Weights of a small GPT-style language model, trained from scratch on English Wikipedia.
Training: a variant of SOAP for these matrices, 123M tokens, 3739 steps.
Each number is 128 + 32 x the weight over its row's rms, rounded and kept within 0 to 255. Layers, rows and columns count from 0. The size above them is the row's rms in percent of the matrix's.

# layer 6 MLP gate, 384x96, rms 0.206, rows 198-221, columns 0-95
size [100  97 102  95  98  98  92 103 108 108 112 110  90  96 107  90  93 104  93  90 108  97  99 104]
[[101 157 148  75 124 175 127 119 134 190 103 145 126 110 165  89 168  85  98 148 121 117  67 193 105 108 150  82 132 159 147 149 140 127 128 112 114 125  81  77 107  91 120  92 144  69 113 173 180 123 166  67 147 127 153  97 175 131 109 126 122 187 139 148 185 129  93 182 130 151 130 127 184 133 118 107  81 115 176 122 138 155 138  75 174 156 153  94 172 166  77 117 142 181 120 120]
 [ 91 144 165  99 176 139 173 157 130 108 130 121  74 127 205  68 168 145 107 145  79 188 139 167  93 156 138  92 119 132 128  92 108 169 115 143 122 180 179 143  82 117  96 183 104  77 102 130 133  92 208 125  99 128  95 127 164 129 153 126  86 214 168 112 118 139 131 127 175 128  92 117  89 168  87 109  80 109  92 146 116  99  81 119 113 104 132 117  99 117 124 156 128 134 159 142]
 [140 125  88  58 137 152  96 150 150 172 147  90 117  92 132 101 211 138 184  88 119 131 154 139 133 130 176  67  49  89  96 149  84 123 130  96 142 138 141 164 137 121  80 101 101 100 134  99 182 160 160 135 109 156 156 132 135 142 148 118 142 154  84 119 145 157 165 166 100 134 180 164 169  75 122 148 109 131 126  71 107 176 115 130  87  96 123 177 106 105  73 110 157 135 142 188]
 [141  99 163 114  62 155 183 107 139 108 160 140 177 147 107  71  99  98  90 141 190 151 100 176 130 104 138 144  81 134 142 164 133 121 140 132 120 151 138  92 120 127 125 129  81 113 111 182 133 174 117 159 106 138  89 216 154  82 152 195 125 107 167 139 157  93 112 100 162 146 106  96 135 140 198  96  50 103 126 106 169 157 157 111 137  98  69 105 149 104 145 134 142 148 142  80]
 [ 70 111 167 112 139  95 152 124 104 178 142 125 154 179 116 135 154 188  62 119 140  72 111 116 122 132 119 131 125 146 123 121 162  88  90 169  86 144 106 165  86 180 135  95 174  99 117 114 102 105  93  97 115  71 125 143  96 172 123 158 181 153  98 172 112 146  98 117 125 103  86  53 109  99 191 121 139 190 100 116 197 120  51 154 137 108 143 122  97 125 105 143 142 132 161 108]
 [119  95 106  98 169  75 157  69 102 168 131 150 126 139 126 158 152 145 148 125 146  98 116 123 138 123 135 124  82 147 164 167 138  94 185 172 130 115  97 126 144 130 164 134  87 125  91  99 195 146 113  71 192  51 101 146 146 125  73 135 160  94 129 134  82  92 133 154 129 157 130 159 159 130 136 130 126 112  98  75 159 183 145  88 125  95  85 202 116 164 111 196 174  79 107 109]
 [ 49 118 154 165  43 190 129 107 106 110 186 119 114 140 141 132  69 138 130 145 138 132  50 105 123 119 152 107 141 112 128 127 132  88  91 134 122 138  39 164 129 111 127 115 169 145 143 145 108 161 150 104 112 151 175  93 177 154 193 174  87  63 150 148 127 110 144 121  70  98 108 130 147 120  89 116  99 112  80 132  96 127 115 143  94 110 112 108 146 157 182 113  70 100 111 116]
 [128 141 102 104 137 128 155  91 117 121 137  92 131 117 122 206 149 130 150 142  72  87  98 147 149  91 113 109 143  85 169 125 156  84 117 106 126  93 149 124 143 125  85 100 125 134  67 101 145 121  96 146 185 197 141 155 191 215 109 159 184 135 103 144 166  99 126 134 164 138 145 108 163 113 116 129  72 159 100 119  57 154 103 152 155 103 180  87 145 128 147 145 149  63 159  70]
 [138 111 133 142 100  98  54 201 131  96 160 128 136 105 131 125 109 182 111 141 143 149 137 173 150 234 129  89  93 106  87 149 132 144 118 102 152 150 106 126 132 137 178  97 145 166 119 115 167 149 173 117 132  79  78  96 153  92 113  86 170 113 147  88 166 153 173 135 163 166 137 117 143 142  90  95 161 103 160 147  97 146 121 186 117 136 187 206 118 113 113 156  88 114 110 173]
 [ 96 127 118 121 108 142 122 132 121  96 170 123 109  99 170 142 106 122 149 104  82 127 129 103 129 118 103  88 159 166 163  62 160  66 108 134 187  89 147 135  83  98 158  70 130 120  93  58 133 147 100  98 106 121 119 134 133 112 111  61 131  82 137 113 121 121 128 104 142  80 141 163 130 210 138 124 137 110  76 130 124  77 111 140 131  70 175 103 133 145 115 239 126 140  62 147]
 [199  97 122 153 146 134 147 121 114 177 171 141 135 126  93  89 167 151 176 173 140 150  97 127 148 158 121 101 151 153 204 181 185 141 144 107 128 170 125 174 142  99  90  95 131 169 165 155  85 105 127 102  89 155  84 137 175  98 101 151 178 119 136 122  50 102 102 109 143 162 122 165 166 118 112 141 109 146 159 159 113 176 153 115  87 142  53 185 166 118  89 128 153 116 125  98]
 [145 115  86 159 101 156  89 154  62 111 168  70  92 134 125 131 121 140 179 131 171 123 122 179  87  91 129 181 125 119 169 132 163  82 201 130 147 156 124 167 119 152  87 145 186 155 135 114 112 107 109 176 100 146  98 163 149 144 101 122 126 148 104 145  60 149 133 140  99 161  99  83 166  85 107 128 131 194 113 160 173 114 188 174 148 164 120 194  92 123  97  94 107 149 143 117]
 [116 192 154 110 119 111 159 128 115 150 122  74 185 175 121  66 111  54 104 136 139 160 128 132 158 116 129 120 183 108 175 145 136 109 140 130 143 124 117  80 166 127 126 136 156 156 143 128 140 137 156 110 119 143 147 196 101 158 119 134 129 173  94  91 122 234 163 153  74 121 102  76 179  92 108 182  84 111 140 172 138 112 104 196 116 118 102 160  92 153 167 169 147 147 127 119]
 [151 125 139 125  70 133  86  84 126 114 129 140 125 149 112 130 185 119 193 151 104  99 136  62 159 131 134  99 116  72 131  64 146 159 115 149 114 119 128 157  88 121 104 165 117 125 165 112  76 163 186 113 136 150 127 121  73 138 102 163 145 145 184  60 194 127 174 161 120 189 153 142 117 117 105  49 124  83 103 112 210 116 162 184 170 121 139 122 113 114 131 122 122 113 128 148]
 [150 151 146 136  84 107  96 162 134 177 152 134 133 150  99 213  84 110 219 127 154 203 140 104 108 140 121 154 100 107  52 139 108  74 164 107 132  88  90 130 129 176 104  88 111  93  57 136 110 110 145 106 121 118 105 160 123 204 149  77 106 151 104 117 115 109 157 121 133 144  97 149 136  67 121 135 108 166 127 144 147 130 155 135 106 115 152 142 107 113 123 184  78 108 140  70]
 [138 110 120 130 108 147  95 128 192 134 115 158 119 133 153 142 188 148 136 116 129 109  79 120 198 151 177 100  27 100 167  74 102 125 134 130 136 189  91 134 114 155 178 158 154  78 167 155 103 130 170 121 140 122 157 138 166 181 131 134 143 113 141 127 140 134  88 128 134 108 124 174 141 186 121 138 132 197  84 217  97 170  90  95  99 129 112  71 132 138 147  98 144 110 122 147]
 [ 80 154  89 130 129 167 133 118 127 154  88 144 115 134  96 108 158 131 145  82 103 113 161 129 149 105 107 130 152 177 154 109 133 165  10 130 149 154 165 155 101 108 151 153 163 157 134  89 193 125 116 131  98 101 135 166  74 176 128 143 114  78 135 138 137 147 105 146 122 119 197 141  68 194 123 125 168 117  71 141 101  93 180 113 128 124 180 149 103 141 116 151 195 121  83 162]
 [158  70 130 120 145 109  78 163  77 143 113 104 136 133  78 169  68 124 142  96 137 100 149 110  92 120 117 103 102 126 146  99 130  91 110 111 126 203 131 136 156 179 151 108 184 115  87 184 175 116 146 119 185 143 143 121 136 149 131 123 128 132 175 164  91 166 143 202 116 178  83 149 131 156 150 121 164 141 135 106 131 127 155 135 191 161 192 164  32 165 143 146 159 105 135 129]
 [ 83 137 119 120 105  88 146 120 173 107 134 147 185 127 120 139 120 141 179 136  93 139 156 144 149 111 132 135 120  81  49 168 125 147 153 111 128 152  99 157 104 126 148 125  64  94 174 104 164 168 176 110  49 167 134 102 125  96  99 156  97 143 174  89 139 151  88 160  76 137 164  71 140 123 106 108  96 106  99 203  76 123 156  85 104 129 105 135 175 172 154 135 113  52 138 142]
 [ 84 119 134 157  85 129  48 171 155 134 107 143 116 158 108 163 106 188 156 151 142 135 173 101 148 114 123 142 131 104 122 165  35  94  82 112 112  80 100  99 177 142  96 139 139 162  93 100 134 156 174  89 147 123 169 152 143 147 179 103 182 118 117 137 122 107 155 132 123 126 110 143  42  85 143 118 155 171  78 154  78 122  88 182 138 137 143 128 136 130 154 123 117  65 122  74]
 [126 183  99 166 133 153 201 133 111 118 151 113 153 166 149 116 141  93  81 151  99 106 192 149  94 123 218 150 151  89 108 139 124 125  94 138 158 157 120 126 119 148 111 127 105 114 123 120 134 154 152 125 141 109 159  86 153 166 167 206 163 112 132 126 146 163 173 126  95 164 169  86 122 197 137  57 128 126 115 162 123 129 118 207  91 175 118  76 110  93 112  88 132 143 167 170]
 [161 150 164  78  77  92 129 115 165  63 128 141 146 129 116 139 114 146  99 116 154 154 123 129 158 183  84 152 128  69  65 124 101 103 100 106 173 190 112 142  91  94 152 119 125 132 141 151  83  52 131 136 173 155 157  80  95 164 131 102  85  41 131 106  94  98 129 133 150 124 100 184 151 109 165 129 141  97 125 161 156  70 100 105 150 182 124 129  74 110  88 118 113 132 142  96]
 [143 101 151 129  79 124 119 185  95 154  65 117  93 110  62 127  95 193 108 126 124 129 148  81 148 124 109 122 125 160 138  85 106 122 158 117 151 102 118 177 138 118 138 144 122  67 101 131 105 115 172 104 122 168 146 110  82 148  40 126 181 196 151 160 135  73 192 125 117 127 168 103  75 123 141 145  91 171 149 143 134 119 114 106 113 118 123  90  86 173  90  87 169 100 157  76]
 [145 130  84 142  85 121  95 115 132 109 172 131 138 113  78 130  69 133 100 230 128 149 123 194 136  84 148 136 115 128 128 169  97 123 169 111  70  93 177 146 161 154  98 115 130 132 172  64 151 103 121 111  75 204 196 148 145 125 101 119 133 132 143 116 138  97 144 121 187 144 126 109 170 177 117  93 147 132 110 101 106 195 167  97 159 148 158 127 149 121  93 138 111 150 185 116]]
# layer 6 MLP up, 384x96, rms 0.204, rows 198-221, columns 0-95
size [ 91 101  95  93 106  98 101  94  89 114 108 109  92  86 103  90  90 100  88  92 104  86 103  96]
[[106 123 148 176 100 152 120 139 111 105 128 151 140  93 115 131 163 170 169 141 122 139 126 131 110 179 111  66  93 177 120 115 137 113 101 150  72 163 117 104 130 143  73 169 146 201 116  49 103  96 156 171 136  90  96 144 102 110 159  64 106  37  93  81 108 138 170 118 140  99  88 138 117 121  90 160 161 128 145 115 135 108 145 159 111  63 106  86 142 117 178 115  80  87  95 146]
 [152  80  99 127  87 104 166  97 141 152 185 161 100 120 121 157 146 169 109 138 130  92 109 169 172 128 160 162 165 139  96 169 133 177 185 143 107 133 131 123 141  91 106 216  96 108 117 118  80  72 123 103 120 162 140 191 125  83 145  83 142 139 120 135  77 136  71 156 193 104 176 100 153 132 106 193 147 147 119 123 108 150 146 117 147 128 162 160 151 136 164 104 100 104  52 102]
 [151 161  68 140 113  79 104 147 124 176  98 126 141 194 173 109 168 139 190 125 111 101 155 102 107 129 128 128 106  46 114 159 148  95  55 120 100 151 141 132  89 117 137  95 163  51 111  71 143 153 111 143 108 109 101 155 174 136  90 127 105 122 124 196 132 136 160 151 154  98 101 136 165 112 126 118 123 153 106  58  88 138 103 108 141 170 163 145 122 149  90 164 173 107 101 188]
 [125  60 133 107 115 194 160 104 162 110 161 113 166 142 162 129  84 102 128 140 194 118  56 200 162 183  80 152  83 117 131 110 108 144 138 133 172  85 116 117  92 119 138 128  71 127 159 203 169 111 142 155 105 124  86 120 166 115 118 168 160 128 169 150 118 163 124 147 131 146 116 133 207 156 102 156  95 139  89  86 116 119 137 148 172 111 121 112  87  99  96 162 128 139 129  72]
 [173 137 108 112 105  92 134 160 180 115 147  56 162 172 102 121 118  94 150 146 119 137 188 155  78 128 154 154 165 127 113 164 153 179 126  67 143 122 122  76 130 141 132  90  83 103 137 186 106 139 187 155 124 142 118 157 187 144 123 126 140  79  97 131 116 139  93 123  76 101 182 165 190 153  93 120  98 123 101 187  98 164 179 125 149 146  64 137 136 105 111 135  63 129 126  93]
 [140 140 173  87 161 115 162  59 125 169 107 125 167 187 130 171 164 150 128 102 107 116 146 166  43 112 115 144  65 108 110 140 117 109 103  97  89 108 101 118 178 163 127 160 142 189 156 109 108  96 162  73 191 112 191 102 168  86 126 162 123 129 146 116  60 106 131 147 142 182 152 126 131 108 139  97 117 101 145  80 149  99  89  76 155 110 125 169 122 174 137 164 130 110 109 136]
 [177 128 144 104 198  45 117 132 156 130 153  63  94 131 104 151 116 135 129 138  97 113 162 185 174 126  87 176  82 178  96 106 124 192 161 126 128 145 175 135  89 113 164 122  96 132 120 124 117 149 108 115 113 131  91 107  47 150  85 144 174 172 144 113 170 179 159 125 135 159 110 134  75  99 125 146 120 138 136 151 112  77 137 119 104 151 181 164  85 155  93 103 121  69 142 149]
 [174  73 151 143  38 104 142  85 150 140 126 155 146 122 130 150 115 176 143 127 112 152 156 103 105 192  81 204 146 141 124  81 114 155 151  98 135 171  96 124  92 152 149 182 137 168 139 130 174 119 137 208  93 135 145 128 119 156 104 132 174 125 145 121 103 163 105  80  87 163 133  68 156  96 132 183 206 123 133 155 165 117 134 109 132 155  83 130 138 152 104  71 113 125 148 119]
 [111  71 107 121 194 132 134 121  88  64 131 123 144  89 123 190 173  76  38 137 168  55 133  92 161 157 143 140  87  96 138 139 163 184 155 145 104 122 107 137 112 117 109 124 116  97 142 106 125 126 101 127 124 118 135 113 116 153 156 143 140  99 137  85 137 135 107 202 135  89 110  99 157 184 122 103  87 121  94 107 146 151 181 131 164 101 118 116 179 166  86 104  72  82 123  75]
 [135  55 114 120 175 111 153 101 134  87 127  62 148 147 121  88 101 182  78 133  78 134  57 164 205  70  95  73 133 134 156 179 133 130 132 140 136 151 157 171 115 125 106 114 124 166 138  69 101 163 168 163 131  94 158  54 137  90 114 107 146 103 113 110 141 129 145 144 127 116 115 130 145  96 171 153 149  85 135 160 122 148 191 137 157  75 162 151 123 102  87 170 113 114 120 100]
 [134 134 123 160 121 188 128 135 132 138 172 148  67 149 106 140 133 138 152 157 107 111 144 128 126  84 139 148  85  98 129  32 131   0 123 139 136  99 119 150 132 142 156  88  95  97 152 101 148 144 160 130 101 147 102 128 175  88 136  95 137 143 128  96 159 125 154 109  74 145 172 117 110  95 134 132 175 131 131  88 143 122  30 156 143 156 169 150 142  95 124 175 145 154 123 153]
 [165 188  85  88 191 159 171 134  91 134 149  91  52 169 117 118 126 115 143 138  76 101 165 175 160 129 136 150  89 136 117 129 129  60 113  72 114 110  99 152 131 107 129 117 132  39 173 135  97  63 105 146 115  87 143 148 143 165 158 166 138 121 108 155 171 135 215 101 121  97 133 146 140 176 132 149 137  90 104 137 157 156 131 163 129 137  90 108 141 133  73 114 149 121  99 156]
 [153 120 129 118 108  91 180 114 172 109 170 145 103 176 117 117 119 128 162 146 169  86 128 142 145 165 199 135  82 167  90 170  96 117  99 185 114 154 175 136 160 126  73  96 111 136 117 148  67 119 139 142  93 111 129 211  99 138 156 196 113 110 145 122 130 108 140  59 123 108 113 190 103 134 137 148 149 139  46 106 133 174 180 126 105 150 121 108 133 147 152 126 171 130  71  96]
 [156  99 142 126 114 111 179 146 131 119 104  98 153 119 138 140  80  91 112 157 168  94 117  95 159 128 108 126 136  91 124 158 104 189 143 101 138 154  96 107 202 113 145 106 114  87 125  96 195 112  98  37 177 169 168  92 124 126 114 179  69  98 104 127 123 117  77 115  90  79  74 152 141 139 150 100 133  94 129 108 183  82 121 152 117 166 138 140 142  84  79 109 130 199 126  85]
 [151 190 132 186  94 119  92 103 122  95 112 190 166 186 132 154 141 163  94 132 128 124 126 118 131 102 117 147 124 179 139 144 170 106 118 117 136 106 155  94 132 142 210 109 126 143 170 112 121 121 162 137 143 172 102  88 171  73 143 204 159  90 132 176 149  77 151  91 133 129  79 133 119 133 100  92 150 144 119 161 134 102 101 130 173 115 172 130 207 166  87 162 118  73  73 109]
 [137 180  88 111 123 180 120 142 152 111 135 158 150 109 193 154 103  99 132 152 106 120 157  72 150 124 105 162 191  82  93 139 112 155 120 215  65 100  62 158  73 125 153 129 166 116 130 148 164 127 151 136  74 168 126 101 166 120 137  88 136 138 177 105 113 119 114 160 153 146 108 146  61 124 107 162 130 121 186 178 168 154 143 141 150 135 132  96 154 115 109 103 164 134 201  93]
 [162 122 109 188 118 119 122 122 101 121 123 147 125 103 137 110  76 129  92 150  73 134 109 177 122 123  91  79 198 176 139 101  91 173 111 121 171 122 115 138 131 157 156 107 165 110  89 157 119 133 178 126 174  71 165  82 150 100 149  52 124 145 109 169  90 102 121 172 132 136  99 124 144 175 117 105  90 125 148 137 148 181  73 217 110 169 134 143 144  90 199 142 140 113  97 146]
 [100 121  98 199 126 159 166 147 116 101 122 122  52  95 106  57  84 164 122 139 101 159  79 177 164 114 158 101 136 176 138 146 156 145  89  74  75  92  68 106 104 139 135 106 111 132 171  84 105 122 152 109  81 107 152 125  76  85 129 128 107 151  99 154 110 149 141  64 156 116 204 114 163 149 110  97 144 104 129 121 168 135 126 124 106  87 129 129 128 107 158 193 146 170 106 159]
 [108 177  99 124  89  93 214  98 172 154 159 155 191 156  91  80  91 124 162 191  67 120 191 160 155  88 102 125 134  97  91 152 135 147 133 151 155 106  97 134 103 116  91 117  92 100 142 123 167 150 143  98 131 135 117 122 107  67 153 128 139 131 126  84 127 117 143 197  84 133 130 141 155  89  64 120 129 145 128 146  99 104 155  68 170 192 144  81 158 127 100 103 148 100 121 130]
 [150 118 181 169 133 114 149 124 165 107  77 121 163  98 136 122 164 111  92 101  81  88 118  88 203 118 124  84 145 132 141 120 175 136 222 122 172 170 164 115 107 123 110 129 114  86 131  81  71  89 126 136  94 183  69 101 127 137 117 118 170 135 104 180 171 118  78 108  75 100  77 111 119 181  94  88 133 151 124 151 157 126 150 116 178 177 131 159 125 107 138 152  94 143 122 100]
 [127 107 129 112  82  90 168 113  49 137 119 131 154  85 113 156  90 134 130 169 187 120  97 155 121 137  81 145 131 193 105 150 147 110 148  94 169  74 106 177 100 109 121 106 131 150 106 127  95 165 116  20 101 126 121  75 142 135 126 168 130 121 172 164 127 152 104 173 120 142  93 113 117 187 111 146 132 133 133  49 138  92 101 175 163 133 148 105 167 134 133  95  95 113 183  87]
 [105 115 132  91 148 146 132 120  90 140 169 108 132 132  74 112 152 124 157 121 133 127 174 121  97 113 117 107 137  55 130 110  81 185 148 114 116 138 149 157 142 129  73 157 119  98 126 128  71 112 136 167 161 112 187 149 106 102  95 136  75 150 122 150  67 201 116 169 172 151  64 195 148 101  89 163  64  58 126 174 121 120 158 110 137 127 159 181 119 126  95 158 135 159  77 104]
 [111  92 122 133 136 118 129 151 142 161 170 131 114 133 134 178 166 101  89 128 131  91  57 141 127 139 104 134  64  98  99 149  72 180 110 120 167 101  96  54 152 176 164 139 119 126 130 107 116 136 107 195 151 110 101  98 155 129 122 124  92 109  69 144  73 138  47 110 102 151  34 107 142 103 141 156 133  89 112 142 113 105  90 117 151 158  93 173 118  97 174 155  74  98 131 124]
 [171 147 148 122 166  52 167 147 162 152 108 104 163 122 153 159  99 153 109 125  86 114 120 179 140 123 159  94 128 143 149 133 153  81 132  91 113 136 108 110  80 145 179 144 111 119  91 158  62 137 105  67 137 126 146  96  92 133  88 121 133 126 229 106 125 104 123  86 171 104 124  95 147 100 104 110 128 165 183 129 149  66 147 154 100  99 132 202 108 146 150  52 129  90 121  98]]
# layer 6 MLP down (transposed), 384x96, rms 0.192, rows 198-221, columns 0-95
size [ 95  99 102 102 105 106 108 100  95 100 107 109  93  96 101  90 101 103  96  99 102  98 107 106]
[[115 188 176 111 140 167 125 216 138 133 101  92 152 116 118 110 134 134 179 140 156  34 114 140 122 116  82  91 114 205 183 148 108 136 118 125 105 144 123 142 139 117 127 144 164 121 107 156  96  94 106 166 181 119 111 160 170 165  62 107 160 142 147 184 137 143 133 144 144 114 160  58 117 137  59 133  87 132 131 159 194 147 109  86  92 165 156 129 162 115 122 155 104 140 120 122]
 [156 170 126 165 161  99 106 132 136 124 162 149  85 119  85 132 112 192  99 157 139 101 128 109  98 175 170 108 179  81  66 114 140 189  68 158  94 103 128  86 114 156 143 184 133 124 153 152 157 131 119 149 149 155 123 109 149 157 176 138 120 139 156 158 106 133 164 159 137 132 135  77 136 115 111 198  94 130 115 110 219 152 123 129 139  99  73 180  93 158 126 105  47 116 114  90]
 [131 127 108  87 168 109 155 156 144  83 187 168 103  80 133 151 112 141 141 166 118 195 159 149 136  88 107 105 165 135 168 132 166 121 109 145 147 145  81 121  98  97 186 103 158 103 132 206 155 150 124 156 133 133  87  57  92  71 132 106 146 107 145 151 123  29  98 143 119 167 140  94 147 157 187 136  95 116 176 118 142  92 130 147  83 152 114  88 168 115 104 146 152 180 137 121]
 [128  71 122 141  83 131 160 110 154  74 189 119 173 169 120 216 160 145  66 106 159 105 151 120 105 150 173 136 130 115 124 115 165  91 177 161 157 199 102 144 156 175  85  63 137 115 161 123 130 129 155 154 100  86 154 149 130 131 182 115 139 113  75  64  79 113 106 125 149 142 167 158 134 171 135 163 144 109 171 107 168 118 142 130 166 103 109 129 120 182 114  94 116 108 154 110]
 [123 176 142 148  85 146 148 130 127 153  83  67  68 109 123 189 169 140 177  98 137 144 107 110 145 108  59 137  77  96 107 212  94 171 157 126 130 141 118 107 120 122 168 130  75  97 108 152  87  95  73 177 120 118  83 118 142  90 143 117 102 150 157 157 168 101 132 152 117  85 117 153  90  90  79 152 117 179 118  88 142 159 129 151 134 117  76 162  96 172  96 156 101 101 120  86]
 [207 162 116 138 208 156 134  98 127 172 152 115 129 110 154 123 162 140 189  79 108  99 105 124 134 142 132  92 143 144 211 137 105 110 138 134 155 102 133  75 174 146 116 134 108 155 150 111 117 170 140 131 119 122 143 137  76 182 139 156 106 100 129  56 158 116 136 139 134 127 107  74 141 213 101 171 100 120 143 191 129 184 162  77 110 138  65 162 105 144 129 151 165 106 148 132]
 [190 133 138 111 154 175 114 130 162 154 107 156  89 129 109 108 173  95 110 193 130 132 144 103 161 131  83 195 139  85 102 154 116 156 152 128 120 158 132  68 123 135  93 111  99 109 132 144 150 132 169 129 134  91 168 109  89 174 109 161  99 127 117  61 100 110 138 122  78  91 118 122  92 127 173 169 109 176 179 187 170 162 124 140 118 155 141  69 224 146  82 106 132 149 154 162]
 [151 151 133 159 134 182 161 139 135  98 116 173 109  88 122 168 142 145 131 117 122 130 128 113 112 145  97 220  87 101 121 177 110 141  94 143 144 171 135 110 135  69  45 144 113  85 126 125 207  84 141 109 135 172 128 155 138 122 146 207 126 101 136  92 155 114 126  82 141 201 140 125 162 113 163 116  87 139 119 150  98 168  70 120 163 132 130 102  99 194 145 173  85 154 108 134]
 [115 140 157 129 103 109 151  70 170 135 120  90  46 118 127 115 185 107 128 107 122 137 109  81 100 146  46 166 148 151  47 152 125 154 133 128  97 109 133  79 125 150 148 103 146 113 165 108 160 115 123  71 164 183 164 155  90  84 132 110  93 113 109 111 106 155  84 119  91  26 155 102 140 136 132  67 111 122 130  84 123 141 142 116  86 113 143 135 142  66 121 143 120  95  88 148]
 [134  91 108 146  63 122 121 140 114 139 182 148 129 141 165 232  98 143  65 152 159 149 156 144 145 143 129 149  89 128 180 113 202 146 181 152 111 131 128 199 123 103 177  90  79 134 179 131 126  74 163 126 147  91 142 113 137 117 137  81 148 163 105 150 120 137 107 164  84  90 114  92 118 110 103 128  99 171 142 120 170  88  98 176 117 155 175 152 132 125  75 121 129 101 111 170]
 [130  85 150 126  92 154 163 188 117 149 137 117 126 103 166 166  77 138 146  98 144 147  76  89  96 102 142 104 138 152 163  60 107 122 153 191 112 152 172 181 118  69 132 159 148 170 116 126 143  92 175 134  75 119 113 155  68  93 110  92 101 126 131 142 119 163 170 140 140  69  91 160 166 135 124 125 133 158 163 151 187 194 157 158 139 104 181 111 114  99 111 159 183  97 128 166]
 [132  99 126  88 103 140 143  92 139 138 107 140 239 107 176 110 106 158 116 158 121 114 101 115 139  70 149 155 145 137 105 136  96 127 128 133 126 100  84 204 124  98 130 138 116 143 137 152 125 168 173  36 194 125  97 127 163  91 163 187 154 116 109 132  98 156 116 124 131 104 133 151 131 146 104 145 150  97 172  69 139 123 158 148 146 167 142  81 180 131 146 203 135 127 154 197]
 [ 88 125 128  62 139 121 164  58 105 168  97 165 120 123 133 187 118 119 115 155  82 192 123 137  96 107 164 148  98 136 138 165 140 138 165 140 128 151 175 129 125 110 144 156 123 104 207 119 247 138 120 161 146 102 149 178 112 137  91 112 112 122 150  97 162 122 131  90 182 134 118  88 134 166 171 126 118 159 144 147 170  99 106 111 123  75  98 164 143 154 114 145 133 108 199  89]
 [156 161 130 147 176 121 121 138 142 137  85 118 128 201 132  87 118 150 145 120 164  70 181 126  94 131 115 124  92 142 199 120 112 138 104 129 123 150 116 159 102 146  47 133  93 162 176 107 187 159 139 136 168 116 100 154  99 174 145  97 129 127  77  80 170 128 156 175 133  43 140 136 135 136 137 151 113 130 166 115 158 172 143 132 141 105  58  95  93 140 194 167 106 112 101 180]
 [102 132 126 133 114 181 149 178 136  94 115  86 131 122 153 104 144  49 123 110 103  94 111 133 102  93 128 126 135 109 113 177 140 127 130 107 139 132  79 144 184  99 108 126 125 108 160 126 168 130 153 156  96 143 162 113 144  97 122  96 194  70 102 138 180 179 143 186 114 156 214 131 123  53  87 196 113 104 150 186 134 140  99 142 165 104 120 118  94 166  61 118  79 150 141 118]
 [213 160 162 119 146 101 133 146 114 120  73 101  96 133 124 178  79 136 152  87 133 195 124 233 137 116 117 112 106 141  91 143 143 110 105  86 113 134 127 196  94 122 109  89 116 148 121  92 112 151 188 144  96 181 124  90 163 106 166 158 178 100 100 146 171 176 132 171 138 111 128 111 119  96 166  95 154 115 129 101 132 170 160 139  79 144 108 132  85 138 126 109 152 138  63 153]
 [134 150 149 127 153 146 102 158  88 147 143 123  93 150 136 115 190 150 108 138  99  72 146 146 107 132 143 117 131 123 148 165 116 144  99 115 157  23 113 124 128 119  78 147  83  95 138 188  80 148  98 146 204 168 121 119 121 152 192 115 130  96 179 137 174 143 139 173 129 154 162 152 100 125  76 100 127 165 166 107 117 107 148 184 135  49 189 139  98  85 156 130 140  87 112  97]
 [159  86 175 119 163 105 159 119  77 115 143 160 185 119  79  99 145 159 117 147 136 187 121 122 121 119  97 138 185 119 119 134 147 149 105 124 157 120 117  75  55 101 128  74 153 126 107 158 178 171 105 174  67 163 136 123 156 161  99 126 155 123 135 173 112 146 144 183 152 181 131  90 146 132 101  72  93 185 143 181 144 130 179 109  95 120 157 140 114 196  85 179 130 115 125 159]
 [169 111 137  84 174 134 143  93  81  84  99 193 127  80 114 133  60  93 240 124 167  75 146 134 142  64 179 137 161  57 105 136 151 162 139 140 176 120 119 101 159 126  84 134 105 122 153 169 126 131 121 119 129 171 143 143 100 144 176 105 150 153 132 148 101 103 112 166  68 114 147 158 145  90 105 154 109 117 125  58 143 131 121 108 118 149  98 106 152 124 131 118 177 138 117 154]
 [173 129 113 103 109 143 140 129 147  95 117 138  90 253 159 108  79 135  61 142 131 158 110 139 123 186 144  93 120 121 125 121 162 134 183  94 130 140 113 157  98 168 124 114 135 128 158 134 182 146 148 126 168 114 114 101 112 145  77 122 121 174 148  93 131 113 120 167 152 160 118  97  66 216 130 165 145 112  82 192 108 175 178 152 143 111 129 107 119 114  84 179 147 103 102 140]
 [142 122  94 138 179 167 110 132 148 180 109 117  99 127 107 152 104 109  76 145 117 150 185 115 125 142 116 101 123 116 101 105 142 186 129 107 114 105 169 142 111 123 116 112 138 180  78  81 116  94 150 189 135 198 119 194 150  78 152 136 162  79 111 166 146 149  94 118 116  86 114 120 163 110  95 142 114 132 123  84  94 175 190 152 114 181  72 170 130 157 194  97 206 140 118 106]
 [164 210  97 145 129 117 117 103  97 136 142 163 174  89 196  77 122 163  77  80  98 160 143 145 125 144  83  74  71 170 126 143 113 121 111 142 131  48 151  50 107 106 138 139 110 126 106  80  96 106 124 141 142 153  79 170  82 103 102 129  88 154 114 151 125 105  89  93 153 112 139 137 117 136  96 159 146 117 171 158 171 132  56 137 120 149 157  94 117 141 167 113 158 102 125  90]
 [145  99 168 103 107 153 147 145 103 124  78 126 143 130 104 162 110  75 105 113  95  92  99 164 190 145 188 151 130 166  53 121 164 124 138 105 146 120 138 107 108 142 151 147 165 155 211 122 150 163 168  93 100 168 153  90 100 143  87  99 122 139  99 162 139 150 121 168 123 152 118 135 146 217 131 136 117 173 118 124 207 145 108 105 126 145 150 141  95 169  28 111 149 130 145 111]
 [162  77 165 142  96  80  95 126 148 103  94 106  97 151 137 143 154 207 131  71  98 146 131 124  94  93 130  83 184 125 145  97 155  76  76 117 138 147  78  87 183 135 166  86  88 127 134 148  91 130 162 100 148  98 122 136  99 121  88 145 130  97 121 172 155  47 176 118 157 103 101 113 121  87 106 133 142  71 165  99 141  97 102 113  88  99 165 152  96  98 166 145 148  88 176 131]]